Weights of a small GPT-style language model, trained from scratch on English Wikipedia.
Size: 9 layers, width 256, 4 heads of 64, MLP 896 tanh GELU, vocabulary 8192, 8.68M parameters.
Architecture: LayerNorm before each block, learned positions.
Training: 539M tokens, 8231 steps.
Each number is 500 + 40 x the weight over its row's rms, rounded and kept within 0 to 999. Layers, rows and columns count from 0. Numbers have three digits each. The size before them is the row's rms in percent of the matrix's.

# layer 3 MLP up, 896x256, rms 0.149, rows 174-201, columns 0-255
102:539584452442510522497497510514492517508489542529457471478533517482464529496611503463524496537456474478484497466494530482503436513523489419480466466565435557475477441494473523562492517496538542509504460576448522507512510568526524553442484457541439515498526499443478502416544455562428572511521615571528489472485497513477535522456483500453470528535454529478500541541529533470459461521541499541440458518556508486554495461479444561383515531462468468502538490562489546491531468471526471506452450526460484442497531524498552501492535508482526511489531533492495460587541473575489456516506480511547503536523550403505510470488550483469497523446467516544515562443455531467502438446503585503580456496470454521480447524492622514543531441432480452493545518491485519506437458474366498
095:453533481529527439536515506426556493544555494498513482473438481542439456479464491530505446521465482450510520519485500496527497503559483467501576389464511449480510503482546513499568536486612516493527531459466490496548445469501453515457482457496524520531481471556498494520420558416503530477417450458531464553485511598539530481464519540516546560466435476455440499507587523435460495470475525515439481553483557449479434506558507481492474492569560455535470522451471526469515474454393508441479477523509515449434528523521498464529464565497515548513438447534514467550539520542549519513519503442416527489490484524466426528550529493572493437530514529451542463497509517507627455483525472443462548491578531476491559509544492537465475456505548527526556469518524461582467520492504540
103:542518513586448490448524434526511458536501482534507498480481456422516541523485531552455495552528515474463462518478486573521481503484468543490555526404531490534500385581532514498513408522551516520488521511492501545496441517573429492522488528457449502512454508546528578488431574533546469490509473552523511485478466489478574473536424452483448531590471553485466463541504470482456494472511450455511501540491534475576466524470539535470476560463489559463557534497552592498498493458534493524450490536531490504454485477480489522510494549518454478478514454527386497504564476460508588490391516525481491475457538476518477540557464521425526491493503558499496526471485543501449528432487568509460469392577497468556523526467536541496499465437450554543453500461446529528425508476543474
106:489522503536528455460550536536507549531465478506545523524523494550468532421440444530427481535488536508571522512482450452457510522514490567462486493510421570540435497474521480493522544453515461519493492487490532525475459491497482567484473523464501502537430554464479529503459564489492547515468534513526516549491544468527450550594470484490596516540565527568495467467502519447499508492505442516520484466484495595424532440530486504557461532476415558464430428507526461438481461567485525484538490461493544494560519531504568476533466487547510522538534457493496496506498544556565479514496488473586528452577515457472532506455516540584488434469423499415481504446479487540516543532418522416512453510428474484557415519465479542450550431551527590488457507463515507460454447488483445
100:508550509464451458497485481527536499522520473535495592485493437504491479515503512548518574506450502475502475543453435494537505485532483506497445496501453469535460474440518494548475469527500544401464475477554480521498480500497450462474503520502468511466470538505458536507505422485504474499472510471421492517457554518540515487474457546497484518447519444525478534543566514480544442534465523597490484540518483510481501531546483478516490541503489531574506442543537434457504458486550540439485529577538472474507548455507441489537525524530499526519490482540443574476532474436537443518448422418586525461515518470676553558517512535478494531490502532517491471405449535480553584513467513476524381511596499551520467575504513475571520498492464474464500525563452550413440538557455538
100:532504490490428440437478527471465507452531469483479508496463472514509466491476458498555541430466554508423526572459490495497489455469558577501548454422479489475501576387492431457524514493514468542500502452523546506463548463490457523480468566480470465570485479558546551455520550519554449477550539491488546399462518528471587448523526537460458459541494487465402509512568498476490566540475514482450544473601508558461446445462546509427600478512511524542462525539526498494498490459597415557456493571442526474480539531494534515507469461502484502487487502479527453453538529524552510444494524491564529538464547569549538508529511531530509583515543489453500469517560495513504414472524467460538491542551506533514543479540495483496504482482486513440504527493478462457505517501404436
113:510536485498495547516470454464461525449435551511503570490466487463510528448459499522455506494544466373518469480535566521474519535563529533449578444488558481478430526511430473431540497566574498451537475516560514543502476489524486504521363406500476463488508482536479524514467528510547541484462483521430506501464535493498501521545531548534432459514476484503482460466511505514528503534491473541493427516529454487538495487437503480468424533481489547576569487447530479443510525481547586510536514510491499495501475465584546485534476475473532524519490486525527443556516531561581510544504407556451452465523435524601560501506527489466524459526504499519515492493523435502495471455518485520472503495509465539496450516499542515509468449580509551444597477559522516582497358479498541
100:547494551494515478476575518480499517482565569504499472521487483543519463443468469534485433461498454585513538482446535504463442528498510472480469466523486508419536478524556454536486472505561498466484517450480517497485528538469505483552548419538547468482486498575466532513499548601492502465427445559561455503460511437536530462435478583469444515491483547644463441495478556553446489506491532527511503531515468515462590520505527476472471487524493415535438493503513505454495506469462465508531484549561560522486485530499458520515548583527480540483470521530546558509490530502523572468421490511513488530483554478366519511517543489491518560527458463465521445571491463549487444475362443506519519455487511470476476458409508469520542551558477483505468471477515505523488492514595512
098:476475507499457519489473554478471430510510515458521521478444552487443552624404532462476461470492592517520464504410507498461519543474509490498584510536563497464516514520503464449506583477486432474517439516494553532582495453530506476591498485494555549476538519558489489547536532489443545454543487513442525439461599555554548494527488503484513392489448539528507457556512505512490524522501410425472482459496524460508525498531537505503494555471554500568532570528491576561480438474524488485530508492427492490477511456489554524447517536546468454514474525491475493480517497457527527445490499500529455514580452477462536553455490466423485477474556494524566521472536501489449495502510556461448416480516496483465524540443519425543512457547534500513461433435586483517481432518453534
083:508453477540486532532524502512566524544464463536448492541487473501487502477537480523559515556599487564485504480511456580473438474496424514399466522555502506464537524531465515533443472431512514598507544538419483419505524545419517477524483588383444463481451475511484469488528494470519473549432533578495529505495429561441536463467448520508528439501469478458532529432537489446496546591514503558524494488538540539508509516502477480491529550472451531494532467477582592453497570504481461502553366533494478472522505452492477580484510483448433558592525479529516510540490475529514617508509455484459477433456525525519434497524446503476441491482457460542522481511481492505470502543507467476514500500486440489476519470522513511442528524501504484546516459521497490544548505540536521
100:474475482509466515445496486506480562492463502433444525507554468499406553515462448527587477457509523449546505479459531527528526473437455548456505505542449498428540566527440425522603496491523480470484522458526513441474498590464544454476494427523519446490431500478538572502543522472520455547524428505556458495483578562568502499537471571591473459562486470537485473497487545478465449514472554480477484493485432596521477413469535466495581475465440478540488558507489515582482463542504518472507449515536486533446506463443535456454513544514451501502501477558530508522445506503503483501456516514488454542473542466511543455529558484529506528507485491565490490405456538502415555531567527553529462471475429462448532541538494517461462501513549571581544465476504523534527520491504471
093:502522556476506577409448423505524518487490471534506455502384469480545500558556472518476540498448447469462437462571509543514562497534503533562515516503456463465529484462502483465525522497512463512469515496487513514543462442527533495469531522566446515554502458476571551480467457520496510489482533562524504530507504500456462478446519568455440487503509553486484514532546496505468502515513539459441524454463564443552481467514475547532481567522518519511449494494420564565430490548477487512488504439540492549515482448488420540529545535505457578535558566547530463468437492529472491601525545516547541547387520488470493447418519527560481542500510533546516467525485467463436513540519593549501491496502479545469467545390439481494522477518476536409457462522556488492478417566501469
090:495564556562561481520532495403520478499488509462514526473538478461526496438528529537505515490532436498418546475498483553516481448544509495574522530487504519556454541501551472586466554496510480488515478487578440495516530458424508503489497477530433523531483527447475553509529494489560497494471525483533453517423518480541625538552448472493531455469487468460505501544509487364514495513545511482455455502517505534480487439405464539499503516556507473555464498507550565478454475511443437494523512443555421549558515517466496492485472449474460570469519502472538467515490449512528544500427543478415510441480515480547440519555499543548534492519527494513542517533545502518519480493523468475438509546488616442503532444415525455556574469509522490527482453525417453540476495430458582
090:483527495478458494472487602466514482517451554455482546505432401472465516448492447442516557510572520481507482440514504538493526530528532493530514533496520551480621544471448528440462551478529481447490455505449560498529472490557524468511482503520554510470503489548433486446499478547483473465469457460433469462472475526514497476486523555496594479532485428550437477591416521478470495605497526520487539534525462546469511445538460510537509497542467547512477512495560500529553525545467453423450524454559441467541493490529523525486474524517493484456535547578531553521425424523444480540449481497472498485485542541406512478487484512532452495453584495520465504442472489550476477523516517516454472564566494532507502598536438492484484549521435539559526506482522533449471450446522598
103:527596481529485489525542501542489485541535462545566548455495520480486530441484481517453439542516502451506593464490487494543510488522488558476492477421482484499486454404498485565520449586435478518554494493497456451457471545557478499518491537579468469467513474501491553537415524494528507463479505502537519515420563452489591480385520459487460456543502550464469466476513483465517457456526484549464489523489416485473517514468474520564558499518413522514553499443488471523529497461465463541545518523459600519466479523540513451510547486464543460563528429493481465469463480508459504493535579527596451473505508517482511514601417487545500541518485504508497527479499485496527492516501470502635529414518514485444483539504456438470452544459520563557551487487534570495497470554501430
104:493470456475547588526425473496544511595535450475475495496537474499526454540498573558525458485486479530489531516409545553510489481466473497449490460474476495510498448545552542476557417481409514476511499518506517506430514516478486493552458510561516452460501524501556487529591559494520548520489480547526518428535502483506538472552494486547467496530512467529451504536493536440505523532506531434463476457463579549445514407445483449536546448440496440449498581552468552522498517530459429479579549491514489497492525501500458559518537488524494546434512451467543436507529503515545441512473523547513449528490519538516491411464584605495576448449452558513507510535504461465461444484501430482505489465544486546501464577500552460484514458430551480504491569444417507536488448514513525
104:565475524517497508499438582484551488534497538515464512510540489431469541511525494499547450527473493456478495499492478558464431567431554598481562462516479471460575520516507492560462461482498455426462456477517490478518540494497519533479409546475440562524516557497573507474546557471503451439422545522505476443556512464568511493475528532414491509575566558532521543513489478507537490488493425518553541453453466447423498460457506478550503508437592509588510511505497510486506506474488512516552425473465451537501437446515497480477535464517415466510460561508514543535522509462502540477456500506458564488505521531409511431573449525515504513503515526507394535540540487471469483419467518489509555518500569493461499428547467549520468489500539525525536463525438581513453459437496503
089:504480422442491467517456518478476501484510469482495475498491492471489509511559512518487488491563479525479565598520563501616550420505463615473486538499485589479526530486476572473467521480508419504518493492474501425532464479497488450478490417544486573571501535534518443482528521529505434500517428489474464527451586515415550526512472487464513551509504496472478488501539506578519576485472490533424430472519516430531502513525549551480510497455524485509547444503470427489491482468515406513480442502549547543497534536490509551510534535444472494563502513529495455529490548442499519501484484544462457552474481599478531536531515473541564525480469517525457510584509523443540506470458548430528476555468473452504503447521485380548543478470483477541491481574463401517506496525502587
097:543470432453535455541408568544542499416506536513438566511534533511477459520527530517497469502495512576492493509455502525501478543437493553454523628539511439510473502476544467514521432552542509559488513436545466489460496549502459531489498440496474490532486500544530496512497509505554518528461467429515494478546484526512516513470555516438545517534489488457547469499457518457406576514482455480544499610532520495428450491521465486490449577499532466480505445464505506498511497554468538553478441526450467490527488519457560440438473568493519560457457469515522545446612457528549516504492480493565447476520554483605510519457521528445468513523466531524502430503404528534582506473550487455480477554517473475476456493515462495520502469441465463482441568566480454581537460506457469
095:562558460473435453499548476470495492494488431521535567489546498472501545487499528498474506519465535574513531465502497555545506489542467496479533462475489553526589495446522464482505518436509450514498529532443557496507502457492445488516511503475517543479457413573484493480528502507486483466546547536523616541500494457608507526537524468483513438505551448496412489423452549554545454479447514528470439453502598544493494526587487490500513477476454589510487479487505461512439414501464475560486451518472566407491523473462384468546504507481498468538484511488464522520459464442470504499567436495521475511461510480591525516481514456535484508562457471439458493456534471606517515505568467504587529488498536531513518469568567596457488457514509494452488491535450523495518468469560474
105:487448494458487442435447504539533486443528457557433535510434494489491520517450533535482432437465490463533477470479523565542576488513504571486578536462499536486486605514503533557473583482453429544540486511452454403535566551395496547515512539504511492489521453515455567472439468454551543505474526508539545514451501461513496497543416470496507479524474513518499525525515465472463519527464504550530498567486493466434494538506539505478487596444468469544505463421474547491414462485499615511514468507519492524498538472508507547494558523487534581523495400487475482473476513484580448528480475569549519425567535490529508575502482481475500423509468532494525467497478499471542534517421508491558529511523570487453529393502461534515545487533478468534458463506524554507461485459467490
094:456484503435407440516463532583500508514390443554473411427488521526513544520558523484422460486501534579496506471521527492537446475538426530500566551460463491481435458490519530491452504486420529527475505562539499467524474469474472505482464491538508499585538368482478481537474529473519591486469515468542542498539498468504505466518509550512556514474539494479479492479478535484493535562488462548512495437538538542565493518506399489516508589465479501447516463484508445514461398470526535562477523531460512474566528466455517485475509592492499512549467405503533563517472481588497492502567501489552506429476510492515531484572511474478482475523518533523526498434549517487473506414566515457574482461479462525581522534474564453537542504471524517493501456498495531511426527481509456
096:520501452523504510498558517445497496443518469510483439566468447502442604503455463486557546480535506556509544493481563549507522490448504505573503518543460543520480541447515420491528451506560453477485517477461499486505457442463474495451453546548472553551534403463575565445545469502536556504496417463536547481461504479460512527549509544451470532497474502454493513446586575546440481463509552552504516451475540544445521553416538534599574510496523524462534463555492469516517557561466513540510515530488532474514536433520481480427538481493492497525488527563493520523530470481513540500482528421422454438516555550491586501496404465571532467489442469488508446531572536460491513561444501477461487516477550542500556473424532452483484467501485474501508472500464413470455500481508509
096:478497424443514566445538542512526525466539494523525464508522461473519489504525480513469504552443544490445513424519508579539522537486413537514484495456450451473508497492508468420500461470443465487495511553450405522492491478464494536524463506494535474472522541557490569476491415501518422545462489473478520480561503506470559496440577487475551441473471437505449483570500616531471541502483530499442505508556567542547524632408512469556568503535511538555537481526491494532507516523421485537492495481498490536459484451518486508510541410447445517518448487515440501475534465473578475516449491533541465450524529491517556461452429507505566510537511533547512474469544443486635502512465515496577521516529567534507502435512537451482475538503495534510502549538440442495505434506482528
099:566566483496419489503577488509507503493462491458416475517515462535478548459595552484535502473438454452474510590552544459498456502490470511527488545522521531473515505554399549563534437439492461503562577451493550520550471433577514501492522445467538466508497508524488547463494496474488497499480417521502535458476526418508530549449523505517463440494511455501509556537539486549490548450566497509577503532488501464524571487541518485481448548502561477468489489408513550464545509562550543497507493471448461472533471464580423525497552503441545433475470515506580476563512475410498495541500590463492446507474570551476539506457424457479530496486500553557568466527474453515490496522522538456414444458558526512513526497477475492526538440455548487485471467471516478528463543502520464
104:542486519466512458559494531471474469572496538549431497504456496562554478556558527509483477497467484404431536404504432540432466511519477568529564485485518486492556524524606497527401501470462456522528503497500458547485539512479474536513511451470530523507573493509502477393479502466463446582431546566485508483507553471517485526549502565517509472499494481487521500498560457426531515496472460492441461444527519460569429545493543453494506521498445447525516484471504463488570447408580497467461469458532571508501539464437461509521540529520518568478475493491506572539486551437427502546406470475499536477539484493543543468522511555471568471453518515487469497522504510470552514545426574449459494521506531525545500401535478516521523575526506452456465518434536520531473518481523473
102:452523500424561537506512550575474519481544482460504488540512491515432516520468538577452480538505514479452507528537489456447504525452523535464508454516520489431553550404500466501479455529495565593495449436477405441474496470460455483434525465556439556543456525508554593502443489490490529544539490514487427553428500501504488469491488477511530515509507512483522531477521491492509477488510490530486453499544480498519440547464526528519486418453547518484512442452479524467512488454413506504414584468560494525514464511544523371550434444506538491504499451468508461543522512484435525443481548544484522506590551420472473477568522484500558516453456526510472505495555499484551465480500568493556487505564516439539499503562427536460499508535427581518550505518500537577532557478518447
094:445498505450559464530579459491445512471485502472590470533479494532475531474525482471446466445500533523595524464536529432539527515534483574552446477467469532451468506494479448456431504517493496515619456510556542541430505519487427576466491463461473562495507562528520561473432487527530485482471517403426448525496541529453553459479563445486492460477539551557466501525441501475536515535524588483486479446532480491437549515549447451489494572474513480445506463474489499498497501544489448537479530433448588525563533466521564523590524501494475420477490412530479500522486471492558517539510534516571529491508523504431505474478490559467483506479617412505487523500535516554518496472532496474443450432494487474519463541560527479467493533536477478507496482456456535563520528491546481
# layer 3 MLP down (transposed), 896x256, rms 0.0837, rows 174-200, columns 0-255
107:528627490524487557529521513556503530552496457529499417521505430448532558482495458528550553497558540441508510526511466432512503487575491482463537507510481506477440499444524482530467414477443438438455526418412463503418512534565465483562534566421490485518508436530491477478525478483479502497464467458478521567505504472531470503508565490480498494439576547545479438474507542530500507484511506514495488490528530454543548440497512512496508494500510516498482498554486517491442518406491518573465530490545461444382467502463487522516504496469516546583493476513511561455562616498495477531478561536502472547480479543471548493523516507517551498470501507490522494446474501440588547453443452537537510463448554479506486490536543524471397527530429537571400536496463494485470511512575482
092:490537451454547477479476510513529484535487469501549507536539480568535506619504426515472441504546490494519411506517533455522544536528492528495516461424469560507489408546570528530433482486494469477436483461500488499454459569541540499505520563555442506460498414442445480460546427541530482598488567537501460503474476494494456525501529428573519507544512529498493534508448490492504506473486459546528546468516549430591567514523537469479505555483502454476518507547531560457471535488451455495564471432440523487562496442516485487485495423434582444492505541474432441458521488552516453569571537521457519514518534486566453568537471519527491518401450465532448486493486445485515537434481475491500509514500543489497464437486534492489447537508465524461494480499587555497468527516576481
099:473480445519563461589500535492521446459507508525495524520551460509468425548455553454529439511545490484507427549493504518555599556583447531499521496516476491448416506444367487494483455561472553535488538498530439541479531450476508450480495539470455502515472481515507554486603397522533466467466509538488480477560507468590558498492492499499502432544560572498462503536506545524483495495533451491528462483503526483436528549485497492464480529574552438498474510511484435549525540558544540424530484490461544532578477531459426529491542515502457489506587513472514491552518480435489545481491444495518457499503550447499525537455491453590454473523536483514486485476486487463534468450457438429504568583427495522501477450501509522520516434510547469489479546432514491519457488514548461
107:527515454534519536485530445511461598503488526497507523504518484508465545522440537520510460415443566509511505529536558516584477529473565507518436501532470468483451498489392473588437481498496455521547461474452483515532550530395472532527513513546503535427538487497538590546498543513544484472481418495507462551563444524531495491525516466441498430450485490490491545434480414466476518525440522513460476423517472540493488547515516488472547425476473481484472529513501503553462563491461505435505462554491496480510492528526515503539559494418432553463497442471544507524512494464529483521498449473550433547473444493484502533528489559536435487457508564483524498485536537481490505498505595422625555518460527518439477537571485508522518541564465495457407489431572506512463458501527540
100:416492503549461566503485487557501485506457513527563508435511452414509560469541545424492470464414476584534512474489440513480416482454494572572486532488498440492509446546607533510522501545492601538464503456383512478457519547495473471437566487437454542519554512497487539554483489526525500550544465533514497506524501518543539501384500526494523553510462524514504524458484472487461445512477500505522447437502550486501528531469515493546560488510490531523447525530430500560493465499520449554559483484511461444452460527493453497485509522509493444441494538495506495524531461506516518441482490449577504463407498502506474487471557520437513543492502532440508522510424514554465445528485485571499521512429551553472585495475465479573511503429557531516510549500520518494507477473620551
111:414538417509480488497523462486501519479513471465523578446477561460525497496483472485456522564452498503528559478484482494448458526487459512402515461539525509527499474441436500483549446552528546526521528494450361446491406483505442553585486516534506452442555534470556413438446474455470504566532447407502486579519566505486530400488487464584535502489457504467509538538426535463569518445529510515491492428462495508554521547483556531503520536489478526527587559496531511553518504462539503446489476568448601485488473461514517429529501501522510483522493520478536552503546554482505476500464530498541530544480497422437517477474500456531540542429520521483486490481502525554561476473528479484493446534515548473535573511543465465509469470507524522541553466499528483461482510541493576
107:503514498539455513517462447495438466481531533528481540537560440491456530443583501499504466563585512473410482529416433552469470510570501518503570455517466504454548469475455523453475497533464459541489454519499430501509448503520502437436468512513504550454504479561517532465520539560542517510499560548519599492489475473522460499547438416547509523605504552462519471481465540488534510465490506555498410522533519552514524604531482516540506497530444487526486468517496443512486462493446511514522523592555537423406478508453547573529502518434482528523501444480460442486473574496530510571506435458467505492516479481475492577448463536471454574501514501531499517496508494478447490469485403471491575541479475455515464497493549477497486528585515549488463461467480548485602508462529497
109:454497474510425480523486483583426485464481613530537545449473525495487457531487486499509557441548585514575477519459511518504511528521482430474522491503513479471453491525554547520501470500486515463479518436499493501507426471559494519601420474602439439496516539533474530523541518539491528399499480508455461515469465442531483549461474589483539532482526442593516395526483543520498400497466474507560453576462515439453513478546525565450472500433491481457468508501505470497535457497527477533491526567562509477506546469550509479479558479516465524523463518544479506510520458456515534525510480489515460517546539465411463536524476504484530447485554501497503582477423487491473520501493510552542442554471452479518496569531522519447514590548493476409517413555464523449535509512523487
095:463625501560540524493512468493463558512482456471515499496501486518474421467530548464451525507531493561516478568482510450473508565469578516517538541587565475507519473507523579444525505470487422484518564510516479539543442533449514568545496475580488492451505520450483501509501426478505567503470480587458499502475503467469496584525488475460490495480470538544491544564555505529556542453484480505527454453500507439482582522511512429507483419516463466502472449457493430493497499523401472479499576521504521563547420458585505491465502571483431522492492562501438462504457490479498496487536448447516569512482461392523484536435527496516426507527565478499502466555520504475503516488411465536482500494539493434450489523548495512510455434513475527525459551519422567462488534484488572
097:512458461521529501552530457455450509512568559436566465465507436536469490561474484486509480517410522480435461510419579461431499486577573544588541529511480476463517485502508486533521500514510547508524457458529446494575543484523525461495493412515468552477512453525517542477449536549468531495553515452476475485399537458430505471476501429463544490512514549518488481592496520521539543488423427459494503477535463513492490482449498506440495479515464517521458554498487497489521482470541522446452504512533506472545532486508503470482518536504524390448513447486518493468541492437555387535517580479518523558548532482477594567419511429524487492528590514438461465517564461538490465415562513538509543456516597520519495526511476525521466542522556497465527519541533489449540485492492521
093:465491563453551488463463462513535574456512519471486477548508566505550539514484529475455509567514492485500475538527507553501503529511480508490535533444468545536462452473512530503468471480436515470557445523436455574495472394446537587506473443477529532545550474491470620502464520508504486540493526526462475562530488532444526450493550474495440590479512471471428462488432438541462457484509469547544496518507500502502538481475464502499498462543533494465579504488471533454506496507556476516484518487500494421513502499572444530472457532471612516512503465419487475460451465425448512495492585435493579528512530437515505501473548500523545521442476527519556606557510501492477419441461517498524470544473525476518468612532504595516480518545430500439516462528486435494496575539474461
090:452545491493454495560427573515459516498511507514532503406594479461486527431502533532479531493522518469511478508529461499572471438504499480467508541434419530563516482415489484464457529502568455513461458457500484451587485492546453552529486516506518487436522553581412549504404495494460555499508467538513541519494453512497508466491543496556458477596514465526527461539473562450489383489497491474478518510471482545492542555453494447504597480469463573513463483458528483553542556518536483432553532604453501493444547459456521486550485484505449507498532504514480492500494513523466532514552534507543459490524500560554442484558514442394520483526495468463505521507505555447587569472488437508478536517430497548491538476472467498503475529464554496473548486424555531473558516475489502
088:464467574536535433510505516416488498553504542505489512519454418458499532429473502443467524533515474518520475471509413459467456485556517520459606540505555526547477489492446559557478470493512512484588448535522596464488531498481531545458492520480460488553466510437535454499435483507494482537500544508568457502496458465509491509430464549494475450524507498504467442454454515501528518512483490542476485538521445541435510614471469474481442453512449547551514519485564514484535489419526511463507469445479522576501518482462581501590534457503542487466481517500445516527473514472442458492519569529516560463496487583484476507575538526527441565475501487482529504456549597536459536543523544564502462447447543472561525477467525514498465476431490496559459499540492524524470410491611445
086:527500485485493538484451458516487530476473501472536518504445567540507502473520570583516486492570401473520512456501468481528477522451530528476494548447533537388428498533563518543445553468467455616467524512479510465496499486505565458517563493560452540465513478491488534532572478575499507537490548494481467541565486596472490458514519501579463506487489500456562497479480442505440509460507462445486494513464501472538525499601506501533444545551538587521533528504526522521489447466489474546580516564505512538422474485472458546519480486541483529519454471450487459452481567554508514508550472449442468479397492522543500478479465485540507460537462436453536479474516483479498426528479433499476524462461479479489500436516544537511459477474536587433565521597559493470552466409453511
100:529495454491565479515439488576536493525534457467510473481519493537544388581447468464583480458493482483507542486485516547511544544529441493504507425500443459533472492435441468460558555505470412482548547481421533542530491549528464480505509549446484538477523496553565529483467470440562440553499495530492487499496518534510407495456527523472506476492519473486486544509432504540572502484517512503509595457542521459449593536582505545488436511509494521498518444471489490493501461509492538530488569533583513503467485412437480502469503526465519561547517484509469477516487473506524507497466548485487494495512472575445460505554420471560471462506525523564464503536495491548540382514491586417503419509509450457556479467484447581531481483500527493474482462437494562575493553487566508
101:499509449451523489477527496501502530490536444481489520475547502478549497447482497496496488491515388455512442466525472487509543528491523566486549513485461541587501527557471491496489490461496491521457529507467471465469540568537460479532442463455492511479445505509463515542484524485456544459524562509472506465532451513585537477540506425520516404566457428541536535521522536423506507464405470401507479529503510461541474457520481506528455419507460482521511446495507458439414576649532481515503521461512487467444505465473527573534550471543490531555570570455460543499487522492511504489484492457521467560546495470530557544447468513555583469508483558540528422554537457520515538473534511509603491549476494565479501509429453508567496455522556539453431503503543535533564510470434496
103:493441508492527531501495481542519504539546478492507547496554519535501546478543501534518552496466525476468520457503480523547466444516493466391448514487494506518508492501469483433581536504491524545504517477408542549477504510505523481483510513502595494489571519545537490520463556487463489530481456424422464440525617519493447512510477453503514532438504522490434491465496467551531393493528520449513503427497500472503520481543482511521481476536533568495496471586476463577495426449545500526423490468613495506522451504527455538446500430561457447491479510517496557472483585510545471601517447562508527489444532493485529510507511507541484479462465478478545455592494510477498554574559457479505455456586447545557518402495535424487518423464469498552545525455456472413488515504477483
094:443459521517472473491485442487552543487475518457514490498502493480482479541557554467498472521490438532515527509529515512408509528466485453504508503543524563453495510563605431474410483458469439550504527515473465537492454492552520549414513505518511548512532468459520455477523487474489498476495485547524522473455507447460513444485688481491518524477558504518469529512471441497499560489523513503560441520443531482463483471526525507450470482431525579508446481534487495512452442491553553479459456480497574548526499433485572539523568578550539526494511504491515509538490501470490471504515493448529526567497384526494492595480545533484497472492478430485496491432458427473473455402540522511550475476500504523544496472494481462535496548445542492505513594504502552560508620419482482
099:469556516443531499537455512519500549559478486484487533464545457498447544429479555512538437466498516524508523491541538497514554390510492567542438514513491469465490504485507507560414462537477470483505567508442480501479499481574565474548494517469464469485516467569432503481470519529505468521581511554487496496501487513473440525553541531559475517543536470460479542463432537548505481499500440446526552476486518522534456498513449504473509510557427456554545481413480475472495517436530531500469514476525509445531478491514491536541438505447469446509483527513524519479535506442470557455467524482450514534583451424481504497529514575556452452448424397619507474462531528494502491545387510557511556502445557467488582445461445477562487503471423580504554522523543545451528531511522544
101:576526528544499522560575563512522503524434437505449564450520459428535482460437542482530500555530550466457455494552532520501522488455474480522492507431476453572495524510446507556562456518543493513446477481516545469525450598478567524453503562464502449543506492510518453379483501524528496504526548509507425471462460517501412515568523501473509482555468468513518518481514531456503456492463437590534499526485534488503550377440479506483483507472482490444486526471454489569500475522454463511488540478510550523486439458535601512499459509419401484503542467535464472513528415494475479431436560489533487474542589459470526536494544442532493586516481502489510551488470484526555542553521490471519578538489551428520506511512482494580415514449498501536476502505472479508516536506488497
105:568518504463473461468512523554473504459478483481548554524505476486539490453566463464450547487470481471542483508485453534548504514491468504515498502516460413492426491495486492527551537473508574516499491462516499567524475578438482492458528475459527453534530496471499478482485440471492572517589559523553479495524510500484509448459460490489576507459426548472470537460521496500530535509467494474529453508429463461539540458514458545468556492490559433390526524502526547521557566424536536489555524520464466523509496433421553497462464459463541542463476494522554516521483447564524430487581509553510492440469494486522555517545454512553463446543543424454579515450584533494505467528543514467548440500465485479478530458429540529407522550546495576543489563459536581518472401492569494
097:497573560459483489508506522452560476452505503488533545458476439514413468477498498546503474528482483458490486532472476430494515466569476534497504516515508507447524482474494450447444469520605564510484555498491446481517507558505476544530494507538579565567449513462509513466510445524482527515509476559432350512515524478515498446493488480489504524568547509534503530536447535499504505465523513498489521516506556565538539485441461423494539507521519499544449412496537484582486440502584490560509497586495559490537458492490480507435444444431496476499513460453462596545482508501578511516487491491481502510478543439440581477496583575470576469503453545522535514457475449454521554420508498498455418492519541479530535557476496550456489485453463516458586423543519526476451514474495453
094:535472512513487524470510481429426514432499472467462490473560522550531486511525547507492461512488503498557546554481479373422497497455507526471542427526513498553462493470532573532534494501512517477490478532498412521488494509470471490569521502528508465446452509562496510503508531473528510543522469521558484487519467496518506516507507498521451572489460493543451510529441541498538555502451482512474510491579429519516483522581406498459442476467577481443499510502454526502505461521414433474540524434444527519407478537519555544479571494597609503534479502512530484572486451533501525510483477546532487418475553437467446510481485546559449481582495430496429514415481520500444396448503524533544520477467480506494491578509513530484443576522514515459571541465548554511494503564550526
092:547497524479559505460468501560481597520496490439450475463479501553506518529466488572557477519502463531635563499431509372472490503397603498502526445493498458577494494517506483523506422480508511471508528527473473448566524474438533502582483511510525485480559479442529471481512527441543459493544535448535541485454457554492442397487567502538455476517445445501485464555480442529522486463452473535506494488551501539570555450529559505488530514429474549481494476561507466458526509480498526516530478481476454457428479568511544481474416520517487526479504501452489507356512560552498480548519503504566475545481524530470517552494549471510508520488455506430517559472521514486414461493499520472535449431522504497500461532455516518542472530527504511523483457496501541473514484590534530
101:536510442486521500528615409515499521521551611437508466485547596475513447553489512533437477491569486461515530572508499473457564573414469539454486516489610525480388451470494479441450436464532505531493529468479570544506544518545504538509539484523448527503481545441513462487402458549531496520528523483467500484490440487504470520477516494485507564418470520491499558519460492447552560490471528498516502462463508475501521495507518464505498477501527437520497471541532524507494521511490475495500419520464493415570496581519434441449544447496457483508467488486488557473471383487491544468482480490477518522505460467441454507503492605461540481497481464571486530477491561520532523548528483543525556475505467511455528542523460476509595492516566513521447535511438549488485540535455552
104:474489417531517440533465446558429504471474589569500519537480510531467499514496496494468481454507577528479470528478529533544477507447483488470493494454435527507536482456558513472472546501569480538477496498512502521519489507531425547486501421494530512513464516508564521540499518513496497462520479562482438496509445491428510446415485493535467553501439473487562471579388512512534487519539450481527522615407474499581494501560465528485513508556472527531542429497447464494446506551470482487500502534470528565442554524431473486492510475509478479529461580470547491482498572549492520495504455555496486483530434587392503554528555504544554519545494517532418478474488450441541584460408471536569554480433458465491489516499528456488489532482527476463444503558512527528552530456567478
101:517522575501485451496475485450531486523483468474447521471523471488514553557520517545487487581557598527410421585490493544516494509530498523494437440536541425530544525487547431473441544510460500513518487543518508477459475522566505521477536521576456557520511428506537455504506437441572498474465480472549508518483495527508489470488414459506491481544518444516502521471491480475556468580472546402574480500449453481473515412538541541493482463511483546543491473513483501484470546399487514511493543466539519469429478549537608546488451497484481549481475552418563402474515505472488366453543505473536499449490518529514560486484514496574539464483537484498440478502561504497496523495550490540495431482499420480473516496483482541476494495499552525494569540464565473435536533491466549